Weights of a small GPT-style language model, trained from scratch on English Wikipedia.
Architecture: LayerNorm before each block, rotary positions, untied embeddings.
Training: a variant of SOAP for these matrices, 579M tokens.
Each number is 500 + 50 x the weight over the matrix's rms, rounded and kept within 0 to 999. Layers, rows and columns count from 0. Numbers have three digits each.

# down: layer 2 MLP down (transposed), 1536x384, rms 0.0745, rows 135-203, columns 96-191
# up: layer 2 MLP up, 1536x384, rms 0.0814, rows 136-204, columns 96-191
down135:402420573540480488519479517410416501486536481497462439558538437469526564422515484524542527455561548437487449488505490467562518517552497487488573438485527481436521404521535502513571482530546468562516499467516473506475493487500493465436513484518479498488405458577496464426474557440521513518
up136:559546561528433532467479517577560514521494525455475609448461573451561450551517540463560449556427575491431493507494423487453487471440524552444534611459420430524405458515439531492507425487496461548526491445487552562493609448490441530448517533519369503547530461444601422479524503489544511437
down136:512435501503457486508477436435484541550424543461533561503547494536461455520429514457594542487511455517517484564528442520556606487499440440443499493490538550530556558507485536535366532563577465546447462482544500415542432547541502526462578465610472513546461455508567585539553480484688500557
up137:482452481461314396484509464561478474491484559471444528495457563497488501501510430442485443531448497512596555503483576531551486457543460471546544508509555507497547544474470501536520489488510561545573497434442429470503424537514546477598481523623506609546447433454570555494532556561507435434
down137:392484477367479428530501644563476414385458463496496518519360564559562453468559505482509542498547524513492534491490526495482545517517463509509492552503440465462479520484503418552425591525456491610550496549514492502506602446544527509564496525501545535487516563531516501564445421338527555489
up138:544590577450446497528504432528555516431515524472527489469512504573555538488488489368527495557464458483455478532487538472480563491454538542602491461484540463516473543449448453558428526521433449587449532565535447424549372464457500504498528599455562498451519488515533464441466535497403562469
down138:500444430610576473461455557497463541587505509564467498520405497460488498601511518524349466473551530531502504426486570482482470460546497411468569515468461578467492472541563483507598434521590469571522451352465583548503553504600482520518482404504427553508571400579513540607562540435556411465
up139:572504559515511480514473584542511536567546489498517530457485536439503474550486513427475515493480486407477526567481436459495492549573498432457490521505494514514497442478524496551460574467455490500526561479571489457540598472497389513505515496462465549502586542535534538531501466484517560476
down139:495461493449433504451531407539505592496520449636591441540530570470461467443542505437496396508454442467483591482502534453571529495556448498494564584540567512417429601396570515495537521414414510569570457567504512524431390405558567425449530541502546445508433507505526595495500511465538491421
up140:439512430491463483516490573437481514560486534510499529500513501484511521515412546485496539496506520528458507512606488443483443537601436499458485483428426490457537416485514398521468453548595496554591523531442556539531420530504515479494454470457519490486478535526569485502467440481553477416
down140:480466563453401555551565471481499442440492447514546505533412567486487502531595468489492503543520501453501499567547407544565451482445587505518472542475529461510537418478487519533434544443462556559478450505562516481451495468430566411467532543569513512533473494498455461518481617445414497495
up141:498461503536473533532601494468471449500538503511519455497450492527483509565493568600457475537429513510456471514486501575545444545509524504549493525415380521497473513452555553481452507544450569604465497465399504524528478503523500462445528436489405598476449542490486508553487551500519552542
down141:442497577536445489440503465531423569475546520459533532497476550487510520511500594520479576512582509544538439559573488493541516529480479477445509419441535527527428500549470488526483489492549488502510504498455539569524303542483402455443571445481541491527513424512454569602487515460446449522
up142:524546483569510544583525448445459618501520526444526547543463469459444450502474472495415426543482447548305496508543480556503367514590536444427508436481512504471583607551487549643563509440464499508523507458435648538480413519588396482578556391479411418445449462479523521487525455529490570420
down142:519555394470512463579601392389439441476564505449453483412572473597555506440609559531352411478470528426501379550566575526477413533508459564333512579554512574566506416500465473439479496653451559502526491537589622572577487537482473408446571399478589514549450526471400457515504611533521467495
up143:425505502551522487418470494560531510418549540558488540473523440506426443540399482479414476450496429461532490578521598493426618433545499474439531533500500488536532451428494481506515482527497459554440482496570543465480520513413537473515549474451425519476506534405494476444505508483390381493
down143:521586391416482466529514531473595541407553465464478489486475536517492439610494485498454560557522518415521534569525501496559541434539483536457455526513523541588536405438475488524536498591524508463450544468517483440508635491466604548495482451501460478519497481541426495488455467527442514468
up144:468520528566579367480380587492398526529492502497465529485476561501531497544529533515427512544474514486553489508500504478506423547483541499502436541521439491404439469503553538476531478474537484535495490541392531475488448540554382533463537556456516459431502521539538440494458423405499464509
down144:401492502486413480609464565522516539412520510573503500504465543531444467516584485474464536506433522521527465472466542436489445547433631503545442548558404505549538429510460547491491603549530501527484424543456526466428443460469502583416374599465552608444423503498622460473510396462485518472
up145:538565532543523453609565492443482558521475528544479504450482512493492541450510618511419483421554493563494511500570498515520403523455660458456471430464527617472454476570593510601415533471560469492509406486570546456571467524518442445580505495455556510451475505632447492398548495447588494492
down145:525605472492553517472494559561470496418491543504526498447540518522563549434523590454493473538497501563488548418616477519436438452473509537550543484578428419409476587457465564558504433537588518595524486599480399521547452522472478459487503501477394551502609527490459527527386586490544524551
up146:581529543458473539444583555597462452507451507532523470540417412509569493467544473588426496521438434444598494513543507503464516511521519582546517467382563497585398443405505575496435474472422519509484510437530520479568636577501576345460497612568436587455467466443441444447508430632446458514
down146:437410451522552420607537468483498491540533459523519577500523564575478505461441509411508467454503491546466538515430478504525543562493581487502530537533479445367626551489439490541521523527553410447464498593460549495422454467573486595506480456425575436500530570544606589519520469478574489479
up147:541449465502535530553465538551521454625522462527444439506513493476532507505495464494457611484413416460537508525547512478490540618484423523534527470483597394567571453527439469564522397533521529484477472532426435555435568579509508484469475491543498547512404552449497452454542516519483518509
down147:507537493496482532485547474472497584404470557486590531467499496558523533509437551492515432469562569495431468506458490490497488441523526433513521526497459525483456552453531512456486548440494479449556524360616519514586466481495462540494549527494524503469515426490477572563476505481420563453
up148:557468472547485631488582517586536468547591480564403464445565508510422501508467486540487392567496525504486530380478535455517437534550506457582435490590524475477549462484535472552531514562490458504461476539385493511544525551523459458434517479456486559485559486525486410511490451468466535546
down148:515440583496492487505476426443412606426502408490534485500354539487545555566544565488555554403494429460550571512512532502548383498451446476489525455429458486462569534556419457455596542451467493475475606520546570473478438462466566436598478460517485463553523577523608560480562583419539451596
up149:384543652506548485508401481439412472521391420464455440516461473415565493460533550431519513449480497436603416499470546482491517583538539564470490508561522480510500490471536598540574570505527434477485480480426510469449518512479437440479609466533379496521610525557491379500519444461483549515
down149:547475453551419452530477487546519557488569549580501498483555542521464522561562500537497469512517448557498560542493553428470460485385499473569515474481456504517511479520484477450436446430428466539419575525507461548498480517538527542465469502537559507534406451444527575538512493487589495465
up150:468610539484488505584529614545548412464459430620493498472553464552476500505566446547464497544480486393515528609477565565523481558564475579514465514472500496497400474468588487518454480518493443592454472418533431497426469501404467377535443585487458467515495504478507586407458527500517434435
down150:492383475443525482416450413440522444495447461491505541506362563527530445497510499476536538460522469591522457430499510490551512488476538436421523494482530514482549556493401456484513510505490502516443520627489554529581552515603508591444452521460544516514469536476487463569517387438519542571
up151:495536547504437509544440478465483561497502464497466514413485557485497536568430503518443506523401476494567469453570483475505573485493516537398513526520521507495529454516536553422601538572544488600482482517381533537535458438459517451491487511488528516540517491489573507440641565502521505415
down151:488487481534495473474533581451480402484474554514493534554531467520457474524515459503491457481594442518434519517493543564484401485476472469660505483516514444494493469520476425573432506445470512444514496486611454443466522482485511538462515471537471492457485552490450535554383476514518462587
up152:536571544492519538515488445475500476487477543512464630453525508568450472440483501570476580461506455558449385384431594458519416436436493520452559515534401595560430550576615554409562476605501498579509511504509535425445312554452480394547541475600487476493561498446551454498465472465477472517
down152:590527526405516515569445472459547512502464550566570584446486630479457552487514620387552640451472579533486530522402490480548489486484607558474556458566512398477601550600363558506570465472459570539607486496550496554446318559485490585470464554576504481374602470393444513392639482453505427478
up153:419484507512474470639494599487513474538475373555532557587479460530488570498431416539520481470500478419496565467516448405488483431498454522468477537463470462477586479579488484516569452497506401487617549443458501443453464473577538547427511478468587468518472447451555462481481481517526492498
down153:552464494532520483483570537488479523434503616628471493499497541496445495529599573522425428446435562534512449377530577521563455505509635532465506428581492473564464450502547453491430500526546603494429433527634468485568501378441520487547543432517473484501543539542501520526447553464467476477
up154:459483502412423441475431538517492495562523516558459465464446567504533561502458466432493546478579568415519569540496547470465335487454499447441469494549483528478515574414453644455577486439548542562520560597533455459512597382504460464565551558551519596398594474483598500508394633552519507480
down154:528462467517523597498551547468462492500420415532543580528551544537548480458573429492472536448549468549457457480526522565551513453529519465467469483493475525443493503505592456494458507551559540512501481478424543460514473520454539471496518525439511450487435485489454380468558447490504431505
up155:570564491427532508501573515463523499510503522523389467463457508449457527537544582510493480504329530414472405405426481473471560527485505586517458428539631437570452491505506592509417487497525423517498544500494444446490550452538495405565440471471513440537487497584500500466537489461446439433
down155:421446509545509492520406450496500558491459461519556500524540478587497460362428465464512496509611462583519565572546512486510469511497468438495550533478343525426483481468511476532537485471471530485530490491497528560479463555496489505420500584560494528456509493412504477548523478539523530548
up156:464607407641537527512514437459539491492551451466560527451499502498474495507473408528494434604468502468489569572525480486496585536465447504529518546538411478526459512531560436488494420533526585632517496603580489500413534523473532545503499488579529570389587564454469519477430419481521509448
down156:463373564431454509456516517535496508543487537582503494566476426528530507535504533458469530404509449487582434490513499510544489479524537576463508429477523477454502468530416465556522529494478468434565520437454559536584497479475503499586471517441488491580456427523496486544607533443526506529
up157:520501396487527471471474503446421445488537525439440453544399629560471516512431476551486510474523464544439474497443460500533522435491513523576548596473516479463481510472446552499586530523554458543499427474482493518430493435452485494535502492473495419488471486502489557469507493439535487408
down157:475489560516442524493542549512537542549418530536526577521639399433505489489602505457476506546470532458504545539578554452539464552480431530485492439483546506507519470566497416446428481553445555468549535512541504499532463511519521532501548487545503507543534500501503470571442488503471484617
up158:475490451577572498451503516615565574629532485462480577437475527480568516561580459540568512457537536367550489465458375512487485427501434523525530543494529472531540530461457538452492488572460519528440425497571527465491526476518533526567479531549388572469488504488528515514505465438544454497
down158:455453523429477487485519548419475485400466438545472431586524474527387541481466621415446501471494544575448511535485603498556473561457496502548445460515436534464494483538530427540559475456564557415548550507443479501484488506510487492537528486477553497494555529472506460546530473526454537533
up159:476518575552454470509430548559532455424509561431494499588565502391462483549559484374521525490496476509461492557470426455473533528569493461433536432514497526467539534513586495456488493561519518473552444509569585536514433502421570580550479426484531415482507456509485491555451477510478477474
down159:460478567479569548554446539504453445503478541594601519539533537501539527454444535483610635469515519506611491428499587456500513512551542569457486551431486558443492438544474578504524484435549592546541458523466472433540502451440510430487518643420475430524574483468478552587494470487475462436
up160:471508424487531517498391535467481454533526554531511481546617458535418497487510527430520489572440426646466493562479512535644465561471534466432541481491532482602504379494522486536556463474420426497470483530589491598469575575550521498557480506469451520539475568542515511504567491465486496554
down160:556452575549455487511536507512556493504512516459541505514432531468598494569428463506482570462548546408481551466510552462377547458513461504587431445478455501357518599504443498483462478533527528498515542490454469504500426427403549500507516510484514498552525413475516484413469556500544490439
up161:544461496474457408441512512602495484436555561496595458484536407401457509581473576528585630497521440443491463456467512438495397498459490408479472478499492480429448546525489562482533535521473546435426487444495470506444457485466593471455463545501550575468490534472509461576507511475496568540
down161:507533492398509496448433555621410505485433496498501532485407554504408417481564414455522527515443463425498526415501471472494484543446484517527539609464496466347418442498479514472520523557555556463541513526608454498547532469464488561515547483552461542472472535463556533565533535463449498526
up162:484531593506491401493550544518494464427543416439423410433501573476463502505480477456429501454427517434489511517483509495463497580450553532509530522431509471515517442430527530457542441542588456502550503518498508465456522536512378489533527475602505553520513423524503505487485457516550466452
down162:495449410469511586487518456504451529549475566538524570538500436523535472533509490531507535553516526554500496516537515501537463445518497495478519492535521527484424539538435461530485522500456551541400518499467502555489496446535555545476513527493496415526534544453515515527504512491468542530
up163:446492613520519453485466564479446439583523506552507509574515437423483519545486537438560456549512592502439585509447526540529466486429485475428518560585548582537489566448532573469455493512443519406456465566404495497471492536481608426493522582442407499475509522408568443484531441516531507462
down163:484461446420422492471555435503460536467444532498460611377431478536476417443532531529429473493547455500559498459523501495465610478496450466605512410503510484480405479534517440450522474569469515541592542444628524528491424490462485564500518451568535479530479400430436549528565429469487559526
up164:525550592543475412480368437548544463563493516488556467583539570404482499434547462502482451442524551419545585511479534447444429505477506413534463503467518488558466539504515500449507496489504521452456505470512468589520484498538442470524561493539429429468432537571522492488470483495495498449
down164:467553474534431491577532554493482499536526496513435584499612529553584429582539446438445498510521510520538481483516517445473512594446528551444535534538499536421500510589500534488610454580544507572480508473447601469487463554448554564544479449485565558497480526452493508487509518511487430509
up165:579469558501523538586508554434481401453629546502507442415429568415465510469557511600462524462514424498500507462496444410475585446495493490375428427503433469415558509511506562506551595521506452464457405528471468607554501484509537454500432493493505457527506617506479501586599513437537461445
down165:581540502512499478553569595512425473482548457521480471490455553479466478467489471481479479474447555548460498417533529454514550446474519494454433425473597512483484427507453426535531478572493534547503467542532474487454485421496404470563517421459536506472482496530497514564524511460531481503
up166:435546456425434575494471381464486528503594535567485515475519477365439587427532567541552508541523542534471584513435507463498527436521483562526467480564540529518445464501422513539416617424383520536486428447511434438549550601477472509423481429405448477536472600562517518494413434560581606528
down166:650515514492536523508424525619560504503501506425492487493511505505542454475490474523510528420509591485518397482504413560445526629442488457442540528385427546461520486429546503457607493556536444441482462486437575628486472545554483437515513534535519507462517486498459423506494459486458479499
up167:493529557486557464555566408501469458454398428550571479404510479511481533622475497406420557494444523461550607508638527459476520487401518470512379533446550428524507406435414533492449424551479580439494544425539511614584620555471522486400527532436547487483569444552529545400497479500586454560
down167:484360517452453480505498518454516409559440438567545544537492473561440463458409560547526467551515578593597531458441542573417504458553503504418541527423542522505439617483506464449480536507509448494508479580509490470478468399446501450541513498489487508576514603581512537496470540515510479463
up168:493497520537506507459479510513491404492472562506602474510502520403553576474439488567533493542566541334529527455529493531508453538481477498426504558478498454471442562625510530474486496579483501520561568520515498530454457489508527545479410394488541483575471480517458507541507454497513616478
down168:501483464484552429471576449457488485463420541573452524544457519592457501500473404564526518380472459508497571447542588402462509566567590487522515409555465500491533404414509483551559558477579374473422477534516522442592518507441466500552591532498441616456540478467523478493439544541455482514
up169:496510467510461497544503502556567549534525555548433496612492538491514488503496606431469498501549589506455477494492604474496508543456502523410521539541500543464591534521461526482537555443497472468539530511463492510547472521529488394526516484525497555588537495524422472622400527426497547491
down169:495453491518407529525540507450524503497509487546527487504474511574533471549529484429519428472480520507494481495518491491561524503513519505528457583506511519452497529553483482540500475539549503513486506485560427491534474525469479506493516479487522481456476462513509494513534504508482520504
up170:603437442511487532433489506520489531458581535505511562428469501440486472394474626595568404460507557525538523583442558522594547479482520389541526572587480540460475444453457439543537527470498540461508512512535443493489542493373529490522457594572436405526507616512445524518559461473503602469
down170:458512573610509451532538461440503509486541486542450520513517488539568478471513576475490531500497523470552531527427495441538542469451484460496523464481509562509550520448519563471475571588511563526482587469480535475526496365534472368550467564571518475465464469420505483479522498470519539449
up171:498516460459525494535513519520410518525504508547540427505490387459486537440427479532522512476454490429535479436466494676479451509531522490561466538497503581463527524514455564495488607433462524497596499485500409481460488465478397455545632452505481512596445534570511553458565539495490408468
down171:478473468576481495552475483468502446482435512527526504477548555496525574424547509511516433478458446526556444621485481399537539514482510530507524487573523492536439469487520492475451529409458477475467472444500518387569472619457486588472382540483495453489503509439489498546472465450546477510
up172:578453563550550503501568522534498499554572564482522565424446505511471504506523514585506489489531570502502442494544571552562467407418587461480529488385488530493449466481462486494531522526491503513472509394421444515533485480505471458502496557525501457391550459431562569553523428552455435508
down172:461483512433466502496491400556532440477445526561506527488500568501539555571473639499515458507483504522462489513459455391527448452543551552471546500484454483489565452536524497449485498477543552378499536508529479483443488484502504515546480469413522530471545529507534467409552460502505476523
up173:437479493500584522537442467477444470416514525575472495456510527584431425574422442480534540523555495570412529492556464549475545462434468544445476470515435559472398518465556416502545453448561502521531533449474556487554473493562483537505436500478459505583482511516491543414542502499463428420
down173:474463491490473504602588451487551407485490479572461536545427511474510436465509436484513496407466434485517492518453466501475599616505441473490514459514537522525425545519597468485508442490436484565559517459518521514497579510528439445490458435539467538423429578432548579417507565528513484491
up174:529435539511457453499446549493501530500496487471492532490478488451471471511495486477574486533450400447485518585478515485459432516438344535494507556424424509565504565469533491444538603505528496481487617521476537568555435516427577553492476574517511514511539474481527534522455547509454504475
down174:457564450422498473512427525519446520454489478474471423505610467552525449546512543481568402462458541511475424462491592561436617437394563552470513523547412528500532491557524495532512489470487460469546552456494534548502571504562496522438513497528563449594496458454546509515517513413453551464
up175:533420522455530501509505526449552404479547448520520477624560452533572491432519468359431503476531498568515463525446534592553495502472505429521532520518514479519499491537450500530546491540527581434500512574524516592403502503545528508442494617438509410432494450494431545509502465500525498572
down175:496539467508434539477545528522451514471458597557504487488412554470461487458518561566568566525454542483487539488519514406449534507522464545504536487443517493536521526448539493454522486539488458561522542364474454405579508438473532512556499465538481533564559504431483427524504466535503512444
up176:469593560456470541530512518511566536574536582522521536528464470489525546469459466417489385482528576483496524477445503579566506503451531477493513528470477488473543458482484531472512444525472549543511535487409579523509460498485510530413481550537468544425388490618521526402545451470479490582
down176:554481489492423494513548502525534455496456454490572603481486465462442541442519449457438617475529508466419446482515492508494539453533514425506520495481532523545467425550516461552406471440439548489474516528525520406533525492574456442614552557514561431544608430501483502530516552450481489523
up177:418487560491544574458538495584467438501519459441444485468490499495518493497550541458465494521461441518486585476522492574516583525474526508496404462491560545516476534532423434452567512557483517408454573474507543509487490491539492563481542520501293537476435586487437565428509535490424483520
down177:499451472447511495508505403611458462511544415602419555543522551569525490633496492449429484518545501519469486452545481466510520536458693500589481458485520478488483539504323502457494550584594511491500510509484495486588500453464464508459477513574534489497484513549429495493520558423496504517
up178:479480537458595539427558594625463589461537572532523499534410535501541461434482528541499391471501500440586459568418543509431447476550457442508388544572529490539395509440450526539584435492577558527525631500473552540515474593526571479507483502468527478537490545570540498556513512433617484462
down178:436557496512462526521450595567490602536436503527477595520587502500526525421518519452488481618412497423482540419573561518534541472503479515532419438559441571478484552512511545536486590522474444606521537518436476496596469490459498416571570440547473521629571443459494504468426523523504525541
up179:494520511438519419634494559466492532568491477501587478558465525434482450591521452510530522555466512437488487565472506464415520534539555551564466517408533450561475545532541402466494462532419532413470511497495484444478484512589500453481449482519426498439451464465479517591503463531443539533
down179:430501480499415454527518549521519436510542520550515408551533531478531456442577536534526344507470550528544549473591454458520465482439459551506521546506495474462464459502520520443502437499549458528415492495467418456460542453432527470507569492459588420567457523456500484489512534479455479462
up180:528611431499487430447474435532500573394462474451579457516467426543563538521451582486550481495519476580586492502469588580594491481417468490478513588552479591535498479453453470543543482491578510571647502478439554528392635567513534575434556427500448482513466499441487503520453434530426469530
down180:549648429452534538491512441481366558354565459306532521543527506535501506420465490430559562533534466516441483650440527572469587478436496592504406579526513611793517540479391544538495441502590526533496476397566548443351613610472531521381521518424424445457552455464400497610447441574342510509
up181:496515656519569530598486422535497499506480477390520502472482486545515478478565449633591500527459544534505449486468506528525520523489419487457508368472523432487402486499529431583417477417473468475504518478476500513500499472536525502473509529536532379463506447468445496475592532472456454466
down181:426518354487480573487456494455494490538521547602433485528566505417500430500532491398449532494525520436581494491568490444496469523524515477561464524552426499474538499470528503521546476493520484525461461499552491598509449530443475516512435435502487568598491522465528455527490526526580543421
up182:480499462481466476446522466548504523522550524419458483475498420544461520556493511534360478506479545567562499477541482498524458502552503467510500574585553460492518471469475508485472471525543454463464517413539473538593507523488563508478579469435461520500465523529508517467491582461585481539
down182:500507578504500471504434506438534436434498508536483481505489565344489491481517457527569499479476494470514458547531517471513383564473464564516493511488527518485507496545526467485434496499527509559533440466465444429460507483503501508509496473526510474457571459483579523563569561518415501561
up183:438463518443513471505509553463473574494509536529430442651485369538423484502481467555455511513407468546477416466451516540440574512580526509553524466603519485476484495461516509465396553508558525494470535512514449528488426471549476450523510509543553512470502529459549550487427482463433460439
down183:441515571503496481560528493529476506469417532488609487441515534433560541448416511527531580476500603524488490545491596556510435546540471423479548513379576473551494507458501528508492511567404494541456506412487469480456480471432477495468522583501481462525520532528490489445559513588566495497
up184:532582563527499476458507409507488486499545441531456476580517525438441435531456484520492543408493439462559542419479489522471443528476617458489481603447530491518518540563477530533494506421560406456560451569498563509476498540482516502466589535515545502546603414423553431548547446486491535480
down184:470535472459475485405563486417518467529467461497432495485308452598484564487531442543388478541428423592509479526629486457436530463459402539475406592523568544497587563395524456553467591521492465558532547470511478543551442472438579544502462473548504467487484529418449454456389463467492397441
up185:497483481525553481433529566549549426526532525445550551523466525450598513494500448518469446445503536466548435478478498476475510519483468456427470446447441527506463550531450552458551435471502523498487484410437518550504481490488490418521464446513446492490518518466495530551544530521528542484
down185:478561480497531531526550515434497447495528479506529493538527507490450504572466518540502489505506500539474417375565519443551482545494546581462556461416486437491530494545534443546535445488518499527618446513461513417525495424490547482520392474476508531452545536546501519533513510568499477501
up186:547502501513484490543575416456547595571430509437549494427517539474442536524532513454488472575545454519532555443504490547510450559425521468501517439513581529580500507489469527482544504474427467480443522491461499557519528526594466519537475490505641510495542341518447514518525403611541507559
down186:498456550482547500495513468487421495493396379601436406570529383567429524583505477477476498489448481498443467432452514453467602363524525553525568477543528448512574477474544455483488407580460516508510524572485514463556498487512549562466518415447476511488401545556568492476535526462573555438
up187:508505557502459510540395500475501499490449520580486506576515478539533503477407542486491467464442527546578380559460480472473472576529501518476625558493522555543481563514562497495499546472464452533461486485561529493424431581527466434595515506517473508384512523585454498499446537552515532421
down187:459525544512492484531580446500474396503428509457544489471497522462521561531570456428532521463517371464517603475518573424431526420473461535579483493475553451524543411504475528497487400536513450478561549467463465487604514384423536462529536475463483470547409529413492563544475534506580516504
up188:511360412484612515449554573436500461511492504460516467590430444459496435438427326472458488485560551456418495508531543557495568487577461536440525424429461552357587466523579565492479548515478487452451440466456533540514461564492541534531563558454496530552543491635508537540481384522513500630
down188:469575589493369531492472469559572574553488526505497489446507514550498537574523578491598499508421493535552474507536457462469476521441509492552423547586507465603423502531400490518493450519463515500492567505502475470480512443492486472494472500513539522482541452416505485523535610468500429397
up189:497544500456537470532509550435574538574479449458470494511485442517497479473427490549472453443456554519522513594479494595469426505546492442567424462505449436583569479451490472484561460499478427505406545542562477496448557557552520528546490542490464459453426478600508533488490448535522352486
down189:495417563584464517420513482402463539511509452462538444507506523476530443479540487523478622495522528421428535471509489431575502465540516481595553601553498438424499445537506524523540540538518487393460494496520534467506556424534529605510468463543397538453477537512575452474553550472521509516
up190:484564435511504437479516520458503502514470492531534481436419487492545520561555456515486457535446526404525512516517561444327483608564523480468471611420559465517523507433491485486475534516468531469437610565478541469432590618450467459455493479498514518404487461504441455479462475566394371511
down190:597504528500509504529463553494503483499499505583508497592573545457468450485542461424387483513520526532542432521457465485564517524515452535496433507484475510463491433551494482514656513489453552631528502497545453476535514430564506530418490494513487487542503494500582594486561523455470508454
up191:476563533411479614478491504574477504446557420498434453466526524483437448470528493543651423525527553540496546501446599452463428445539571555501495507516476525509557442505546479504415527481545507515546503523592603478634572509480530471516557512464422499505473625460425488535508487566490526499
down191:520463529544552618397517524508521432568371508422519368534573581584423516424532410588464508508452560580515451604550495518456510524508552467487450513511494387535510477488499471427406461510452493501515423483539545475523567594501450469546541422501511451424533442529537442528386413483458494495
up192:490463477493583574499573507663482529461607530467406486465443454455382447485444573543607452594443534530449386519522524531396516536538565505463512465406489572486520424446521511499597578449493428386407488530415591468496669468435451503446556455486452526544604565532522495483503465456488501512
down192:528491494479565562480579425564447509436449521522540491633477473585484497488536502455401450571451480454558431492579512431384439536534524335566397550402538485551541509486565431498599483603506472448542514597489590365390600458441532576528514493500552554489495460412493455432390412436488498578
up193:566492530496515445510466493445520501461530538467584508497492571411511572402445478457537498589519444380472411514440587566456407576480442507610494404583416472438452498448532615496523431493416477484487454596460488528511545435493486535571509530569532461487600523508592427515517558577516463497
down193:473451461502497537465390523542487463579401523561481602461530552611505580557475466430443544527424587495510565416496467509522554514454487460473572491477550516411430481505547488397542631495533514483538565452491586515560512449554462555469418490457619541427591443584452388450573501585412474568
up194:441554484541418486591480459519524507403543539483540455518539604637611636448479457477469420439414534481588532484561465533476391497536464532501554457595583556493486574494519508465503455520455574470491572451538442526471582590490435482527433492393408592491488466499490561499660409464531426476
down194:508457487506563531499562534461519473566494443453492534598538503410488363431496484520495474577572484487452466547455546643484545558563548476547498450548519397504554510411447430512485504554521490472477529484468579402523483434503528506582497533546579510496534548553545507559441490633478499500
up195:520513464595573528450467516513450494495520572539486553435521489439424464529455492459526475438527508557494522497474488583515541544556612476416500506526505509514483605500626426472451490467516483530372458494563550434464578523527557493564419502504500463533495596481465432427528538476517486550
down195:535500512478471556475476542479528562519422548519460407545527515551506470497514451554509470499568518510408512472519518577473540498539538456590483579539516506482510529480562449590389557470461493559514513540501491586451509451476519501536545507493499474525549485408505463495407481585389588537
up196:444450575445513496539423507468412508442329477487509509457483484497413537581404471491462481448489548535494531544494536492566550482454501514416526480543480525466378508412377470453483400553411549480479464445544472556601507491560503453531457607507414522465520482513459382489562604552502515573
down196:595491500595474485510546489477523512499364465537512526560442515580467423438504490496567526446557466461476499473443529534471564522527535453579494466462488501625533506443430434509471504518486486506445465436462534323486496514456490531512483485541561553447339439481553564436522541487588482415
up197:433561471527525496550508367502541483473474532544502561602536493650502480534534538486481410501626492484599468541521540484583488430494438489492514616515455369452486521509579469414524392516459528491473568543513532584440481560439562559527421535494494468455492394477449571460455455454474568468
down197:517423528492471565473465654486465435541451448510542445462454511428566576488501473483501580544381498514402526465482422503515562553509544556508524395518566608509520468545419414562478575524471469500533458477482487456533550507515486429500559450474426487475546589577502499541519549502504504479
up198:419497507461484466535531542488498551545501503444594520521520404564507509591568571425544444468501505481470517438518567510476492450535528517458470454525529429489473501505453401559431436454542466487512506560515509485501436480465482593495381508510489540525358536547540460519420510503562607481
down198:476460473521419516495482447462477413506517508527478446484508546487479565472537482505443532482533490483494529492541532483488504584473480549515487505424557504484544487572487484516501491529524522475547445501536506450453535434479576484539492479484448488480547480466441489503520472452475472532
up199:401540461490518527532466524565552492512603479414503520490388531480511550513494450476496541477506485435450544517472530513488469508527486517435524501558495485470530597516425492465507475479576479459555561453571571443509401482498522520643520546503396467567526543507531571401430515489461541476
down199:475577472479618605535562515580541494530641500511476450555565504467479426508453475503495512530477518481439457553526540451504542521501568397528501531571522478461521541518483425478496452494529434536529530559541570585506619468495531393512506535578480515466459536509496523422524519570501506532
up200:546515557524512513439525427524605529481503518472454514481571529566567504557528438474489455456546548492479505487457509500450504509434532422497523537605467512454432570418562506515539427429480452494499503500465555511596494469515482595472582560543572513440520423472584462523558508532513424480
down200:541593437507451538406452482548503513496518450509498509459498515541515555620508489471502397481433517465547465490444508503463491484512512490467560603555511454484537514532470497497439430497534491538491530526505456437573474528446528540465538522483536492452432463509477525628509545475502465508
up201:452539513521527501491538454523522498515505467584543456534540545509496509528537565507545437474475476457491598496378471499476435536474426481473508466578488416544551483443530507473474426480450525404404538509512518500517598491572534531538483482501468505471534489485486530435583442458528532468
down201:542467433528481538501526505525557517477487513451449566469498435494499482510510522495442575542526428495499463486596528529517576485467503544530509438578528503490509497539497470497554581542487453611600496494502486462444457534413486515503522542516514444476504475521429581489522522497536503527
up202:466440468429488440436506554480574523487508499479490495553486472455539455589649494562433474421455369496526472589421551596561556458577525431516440490466581509551564510511448486435422424491487455499399534452521403504446510469403544465501416510552481491486407425496588427481511546504494532520
down202:522477578529484604328492574356419526515583555492504469502546473449611519555571430573491474423556555464449419484480389517584540537494481516543555417501574493553446487470429467511419454441457502436530452416433513434474487550438427502598505596530520481570366481510464572574468504532528564611
up203:503426575498443514537532497480552588509538522584525454522512478463511520560492512506488531590462503516422504580504545501508398566383575557567534499441596492555520529455498543399489386545475551414471565492550559520547466515502496442549465485494572528455438473590443433480487509593495577512
down203:585525465514497578467522477501477531451454589405459586430568513488492457504437509485521558539461466531451477545456486449437507485532451433432396480544471508531518603543498479508439592539563620423572514526564465473403640536464501490518530619537492513482532562464479551541562524535393467431
up204:492378475501476455500388608576500525502480467457429485450495523486485596487541406568460459370471456509424430485562443510509489570483555537503422401523661508643475572495484404578530569520518512535526504428418481527460497536435522444522490533485506548594483547515521523390593550569415544518